{"vocab_size": 8192, "attn_scale": 0.125, "bias": "none", "parallel_block": false, "init": "orth", "init_std_up": 0.0442, "learning_rate": 0.0205, "lr_mult_o": 0.701, "beta1": 0.95, "max_steps": 4398}
Each number is 200 + 30 x the weight over the matrix's rms, rounded and kept within 0 to 999. Layers, rows and columns count from 0.

# down: layer 5 MLP down (transposed), 320x128, rms 0.52, rows 132-148, columns 0-63
# gate: layer 5 MLP gate, 320x128, rms 0.433, rows 133-148, columns 0-63
# up: layer 5 MLP up, 320x128, rms 0.44, rows 133-148, columns 0-63
down132,214,186,234,159,139,245,211,227,174,235,204,166,171,169,191,147,187,176,215,170,137,162,240,206,196,179,155,204,186,193,197,212,190,186,235,215,183,213,225,196,202,200,179,226,206,233,193,185,207,192,220,223,209,220,193,203,210,180,193,176,211,223,235,190
gate133,240,208,185,121,224,191,272,168,206,191,227,226,160,196,249,204,181,190,230,229,245,197,212,202,230,219,187,226,156,214,233,186,217,202,190,188,176,197,208,183,177,215,213,209,266,239,170,227,210,210,263,160,182,177,147,187,210,211,187,284,175,211,158,194
up133,214,211,198,207,184,264,259,196,195,207,221,214,216,237,175,221,185,241,176,205,218,206,199,191,204,205,169,186,155,152,166,243,227,239,206,191,178,225,235,204,259,210,201,179,153,234,222,219,159,219,150,237,160,195,160,220,220,190,195,213,147,188,192,197
down133,246,189,173,117,256,198,220,189,178,227,185,165,150,170,221,210,181,168,249,208,225,129,238,182,168,244,238,206,219,160,183,141,138,185,192,184,219,222,194,219,187,179,196,196,242,240,183,212,188,210,173,118,200,230,178,166,170,232,191,204,217,249,227,208
gate134,139,216,231,205,212,233,247,186,216,247,175,234,193,220,213,175,162,181,187,240,186,200,148,181,168,196,185,198,215,205,250,208,194,248,193,227,255,196,196,185,184,184,207,207,228,232,194,193,214,159,212,193,181,209,164,206,193,161,172,171,173,163,209,157
up134,176,175,240,179,204,218,124,198,210,212,259,182,180,169,208,209,221,207,162,201,222,197,231,202,189,231,180,240,289,206,218,231,167,183,270,226,186,171,195,241,229,192,151,224,192,194,214,214,167,199,190,141,215,193,210,148,228,192,218,224,197,219,163,216
down134,214,185,176,184,209,166,246,204,181,217,271,145,221,197,200,165,254,188,168,235,192,148,152,188,148,167,249,175,218,154,139,198,188,206,216,193,186,142,183,180,258,223,232,176,181,213,251,191,163,238,239,171,236,215,216,186,233,207,198,184,198,167,159,192
gate135,201,178,232,198,223,192,212,187,240,215,193,222,216,226,241,197,158,212,209,251,211,202,160,178,224,185,196,220,159,194,222,225,240,231,225,218,221,197,205,207,180,182,197,260,236,194,184,241,263,250,214,237,264,166,229,150,232,219,153,244,150,147,177,143
up135,232,224,202,186,192,221,240,310,208,242,181,221,250,225,188,181,156,180,130,175,230,143,152,217,179,231,192,218,199,164,209,191,227,133,158,215,194,192,201,226,232,245,178,195,227,190,213,205,153,163,173,255,185,216,169,235,270,203,193,186,254,189,179,183
down135,262,220,185,235,226,221,164,181,190,220,229,180,199,211,154,228,142,198,164,189,187,178,236,173,203,231,216,205,179,232,202,220,195,181,234,216,190,227,210,168,235,199,209,168,144,199,189,202,199,184,191,209,195,138,193,219,212,168,212,180,190,169,170,215
gate136,219,196,181,251,204,236,234,177,166,241,177,225,223,157,210,282,232,276,229,213,180,183,176,190,170,224,191,252,171,180,203,178,201,276,219,248,207,268,218,229,160,228,217,206,213,223,249,185,206,218,249,203,170,191,230,199,171,201,220,221,185,198,230,219
up136,177,175,266,173,233,200,215,202,201,265,175,168,199,257,200,242,192,206,221,173,209,203,238,166,154,224,161,188,218,216,161,219,212,298,231,179,223,218,153,238,194,238,158,193,224,168,195,202,166,224,177,157,195,210,164,201,183,251,210,190,182,192,239,242
down136,203,230,172,172,223,174,217,201,255,174,160,212,211,199,199,188,179,193,154,259,241,177,203,212,170,216,181,186,218,198,201,183,189,222,208,208,209,201,275,156,197,192,131,200,227,209,213,204,195,156,210,177,196,172,184,206,219,176,209,237,187,200,244,169
gate137,203,142,200,239,148,176,188,210,191,198,224,231,187,215,178,248,189,193,214,240,233,235,226,204,222,182,214,193,181,179,212,216,209,193,232,181,155,178,228,213,210,253,202,221,171,217,228,178,276,215,186,212,190,233,206,184,205,247,184,145,193,147,182,194
up137,249,206,202,148,170,214,221,189,181,185,201,268,200,205,208,184,163,215,217,207,217,189,213,193,194,189,187,147,183,180,154,139,161,223,188,233,202,230,216,211,235,199,195,189,198,197,233,240,245,188,211,185,258,243,203,245,205,183,222,244,195,170,199,146
down137,189,206,200,137,166,237,167,245,222,203,251,186,199,180,225,175,171,213,239,226,193,163,212,177,200,220,154,220,202,212,197,176,140,211,189,229,155,217,214,163,193,173,240,229,192,232,261,142,214,195,191,244,221,258,231,183,155,220,146,192,237,231,247,198
gate138,260,233,238,270,198,219,215,206,191,207,208,202,208,189,182,165,246,199,227,217,206,210,198,189,204,191,179,229,187,183,178,167,228,202,241,279,204,161,201,209,190,168,189,232,173,203,210,161,232,271,209,189,217,196,221,185,174,239,168,164,169,196,239,152
up138,173,160,194,200,250,105,215,205,192,168,184,237,184,223,227,172,198,168,207,192,193,235,239,197,200,198,222,202,155,207,193,131,212,240,171,209,162,196,185,171,206,217,215,171,241,190,200,184,168,158,199,200,278,207,150,222,205,205,223,195,250,175,171,239
down138,174,192,230,189,203,206,232,235,188,174,175,183,130,189,221,184,168,203,241,299,230,210,198,193,184,220,189,156,224,241,197,193,242,222,174,163,177,203,187,154,184,182,197,249,195,185,123,250,156,194,176,172,233,155,203,259,214,206,217,167,236,199,232,216
gate139,244,185,152,266,236,193,253,249,181,220,146,195,257,199,258,173,212,150,185,232,194,204,133,206,207,195,223,190,187,171,266,229,231,214,171,243,186,157,149,184,151,216,217,157,140,235,202,214,201,155,211,216,151,171,242,197,179,183,192,204,169,218,171,195
up139,212,249,164,201,175,216,173,240,145,242,194,221,240,256,166,249,149,170,215,146,186,209,206,203,203,164,195,185,218,157,250,196,199,198,166,191,271,188,156,168,207,234,197,193,192,229,168,199,164,236,204,193,193,176,175,168,169,221,154,214,182,181,177,176
down139,109,246,173,234,270,215,184,193,169,155,158,233,191,237,172,213,207,137,224,267,159,189,219,211,136,213,224,203,168,198,215,189,188,222,208,187,255,221,199,231,227,177,182,192,218,190,180,201,188,222,235,217,204,204,223,227,242,214,156,226,155,219,165,173
gate140,182,212,203,241,209,202,161,187,223,228,222,172,220,178,157,244,181,257,181,226,187,216,198,243,193,136,228,183,158,232,250,198,159,235,180,216,218,192,215,195,226,229,234,155,257,205,194,263,222,211,214,131,248,226,181,160,186,244,188,218,183,184,233,170
up140,190,150,186,228,209,190,137,255,254,242,230,189,254,228,252,169,210,216,218,247,182,166,165,180,139,164,245,231,221,141,231,187,170,203,135,202,265,188,149,179,218,160,212,175,222,243,227,196,231,228,234,206,203,176,188,172,194,242,177,167,196,131,182,217
down140,282,133,189,197,172,232,163,219,204,271,189,200,258,178,184,192,230,265,285,159,226,204,212,176,207,211,233,149,217,182,158,217,193,210,235,243,210,207,206,152,251,233,248,207,188,229,166,217,153,251,154,269,225,221,190,229,184,206,184,231,206,209,179,200
gate141,196,195,194,237,178,214,187,157,183,206,181,167,182,178,206,211,210,237,194,221,279,191,188,163,204,158,193,211,226,197,206,228,205,189,152,205,191,198,203,198,175,184,181,208,186,177,203,192,118,195,197,187,177,188,209,177,249,201,172,176,208,191,195,189
up141,196,180,235,223,182,204,203,206,219,197,253,205,163,235,252,175,171,192,166,207,239,215,247,194,205,200,226,222,197,176,176,166,200,197,202,218,212,187,194,204,181,192,198,172,194,220,205,207,215,198,218,228,225,198,209,203,151,169,203,244,177,230,149,152
down141,203,171,205,164,164,234,169,191,187,200,238,211,208,168,224,207,202,208,170,233,211,213,198,179,206,186,207,248,208,221,166,175,208,228,178,213,226,204,215,250,167,202,206,210,228,180,117,185,202,183,185,208,193,218,151,176,231,207,231,197,167,218,212,198
gate142,236,175,277,154,200,191,237,298,190,238,185,237,208,200,179,252,204,153,184,250,206,165,211,221,184,187,196,156,212,251,213,194,236,200,198,209,206,151,171,197,190,234,160,187,246,252,189,155,204,202,221,164,163,162,193,173,184,220,212,176,228,253,210,198
up142,234,199,175,217,214,177,200,229,198,189,165,254,242,162,148,245,230,175,174,191,197,136,187,205,199,161,163,284,266,195,223,177,211,192,215,126,247,242,246,236,144,137,189,218,194,217,207,186,153,250,179,168,178,238,233,228,237,172,236,206,199,195,200,223
down142,174,190,230,186,200,221,211,181,226,189,156,180,156,196,165,207,201,208,250,261,242,181,210,250,188,171,218,213,174,200,234,256,215,194,191,241,254,182,213,221,180,219,150,178,158,202,232,137,228,168,261,218,182,169,196,189,108,180,231,217,194,138,158,216
gate143,178,188,189,183,215,226,174,236,202,233,181,220,195,187,225,158,209,242,161,258,238,217,219,230,194,146,199,216,167,221,189,201,194,202,122,206,204,155,222,133,169,183,166,186,155,229,210,192,210,160,192,204,215,216,139,168,135,160,216,230,200,163,208,210
up143,199,211,176,191,227,149,221,172,205,228,213,151,242,206,210,156,198,238,249,209,199,213,249,243,190,136,169,202,194,219,162,255,153,172,230,199,194,178,225,177,162,164,159,191,220,234,156,249,164,162,193,171,169,210,173,219,176,164,208,171,241,192,197,229
down143,198,182,203,176,169,173,173,169,161,247,235,178,233,251,259,232,218,153,233,265,151,189,210,214,225,122,192,245,190,189,206,164,159,196,230,206,217,167,203,256,209,209,194,213,204,177,221,178,168,240,165,216,223,132,167,270,203,162,160,164,180,208,164,237
gate144,225,189,262,176,228,197,205,180,217,179,167,226,185,208,238,222,162,197,170,225,192,221,170,122,197,139,217,163,241,174,212,225,172,222,191,206,232,221,228,213,204,158,211,192,209,234,221,199,193,164,181,214,139,217,202,191,196,168,168,181,174,177,234,224
up144,250,158,193,210,176,206,186,225,196,205,172,267,209,200,184,183,195,204,167,195,164,235,237,247,197,211,151,181,218,162,183,220,146,180,153,216,237,185,193,207,152,211,217,231,223,220,243,236,199,215,169,175,216,198,224,164,165,215,197,197,204,245,180,187
down144,201,148,202,208,164,188,215,209,228,210,162,227,199,226,166,181,249,195,198,151,200,210,216,200,269,191,191,206,220,189,220,202,227,207,179,203,231,195,185,223,197,176,195,237,180,130,194,197,168,186,206,146,247,217,193,226,269,192,235,183,229,208,203,214
gate145,228,261,180,191,215,213,177,246,201,205,188,238,215,238,195,265,218,237,152,230,217,224,207,240,248,193,201,227,260,155,196,257,197,182,267,151,210,172,207,236,221,200,200,181,145,213,196,169,231,177,186,227,236,200,246,186,210,184,174,221,164,204,140,212
up145,158,243,219,182,228,229,219,210,122,248,197,161,246,236,191,184,205,231,215,196,175,208,240,180,184,200,212,122,237,199,223,195,152,222,234,171,232,239,192,219,242,206,240,184,191,227,226,180,183,266,190,151,191,204,223,212,239,184,153,224,135,201,160,193
down145,195,205,214,199,219,218,253,221,217,172,232,206,263,146,212,165,162,205,188,168,171,148,232,231,149,134,153,185,231,220,200,170,192,169,222,150,222,192,220,210,170,203,265,212,187,214,247,176,219,215,177,180,221,195,176,147,188,194,184,226,226,159,181,151
gate146,198,216,228,250,170,235,220,166,196,210,194,217,210,214,216,198,169,243,201,221,162,197,171,155,209,156,211,191,240,183,160,136,152,191,203,243,215,131,165,208,176,236,193,197,202,246,158,204,152,159,240,213,185,201,216,250,187,157,222,207,175,199,207,187
up146,196,264,204,220,196,238,236,202,213,184,252,129,208,206,205,170,210,216,216,210,162,224,217,171,190,255,237,217,222,207,171,195,190,211,217,211,224,217,249,165,253,161,230,193,213,176,164,168,200,227,206,152,215,198,229,197,179,204,208,187,200,225,187,240
down146,163,239,204,234,201,128,228,200,187,237,176,227,180,197,151,213,186,218,223,223,151,194,196,229,239,213,184,173,235,161,179,169,148,171,200,221,236,191,217,205,190,163,130,196,167,228,235,211,185,210,196,180,249,182,196,243,215,164,185,203,209,203,210,229
gate147,222,181,160,191,190,134,219,247,221,219,141,216,223,176,214,187,201,169,228,218,182,156,195,157,205,161,222,187,176,183,202,194,215,192,177,239,230,180,187,233,185,196,199,214,218,197,242,144,187,142,238,161,193,170,184,257,187,189,193,213,226,169,243,227
up147,207,191,225,173,143,169,197,192,210,215,152,205,169,145,213,220,239,187,205,202,213,214,166,160,200,199,193,195,170,266,206,210,242,238,170,161,201,182,170,187,157,241,204,174,223,235,231,160,190,187,211,194,209,211,215,252,234,157,232,187,162,192,194,211
down147,188,187,239,192,136,210,206,208,168,191,216,202,201,236,222,178,196,172,198,168,251,179,187,158,212,211,200,214,196,158,246,172,192,223,197,212,247,198,218,182,218,256,201,187,229,175,191,195,218,229,206,159,234,186,172,262,188,175,175,208,193,238,195,194
gate148,234,267,243,199,209,182,245,231,199,159,242,149,215,229,201,211,217,227,133,223,222,246,150,231,169,180,170,203,168,212,210,236,211,224,201,200,145,147,178,165,154,228,202,238,188,206,197,213,172,136,219,190,173,215,204,149,244,241,262,223,200,220,247,196
up148,172,235,172,194,159,161,218,155,255,215,250,232,183,194,209,218,213,210,228,187,270,153,160,126,153,216,212,228,232,181,217,210,182,207,133,165,256,260,202,207,188,158,259,277,178,200,216,205,211,219,234,264,155,247,174,218,199,212,209,214,256,223,202,211
down148,209,227,203,244,217,232,145,130,150,196,212,205,177,234,205,272,150,285,142,198,176,168,185,239,215,165,204,197,239,237,202,193,211,165,243,185,237,180,204,129,239,209,225,168,232,207,273,207,151,236,182,206,181,184,176,191,208,194,235,245,166,226,156,222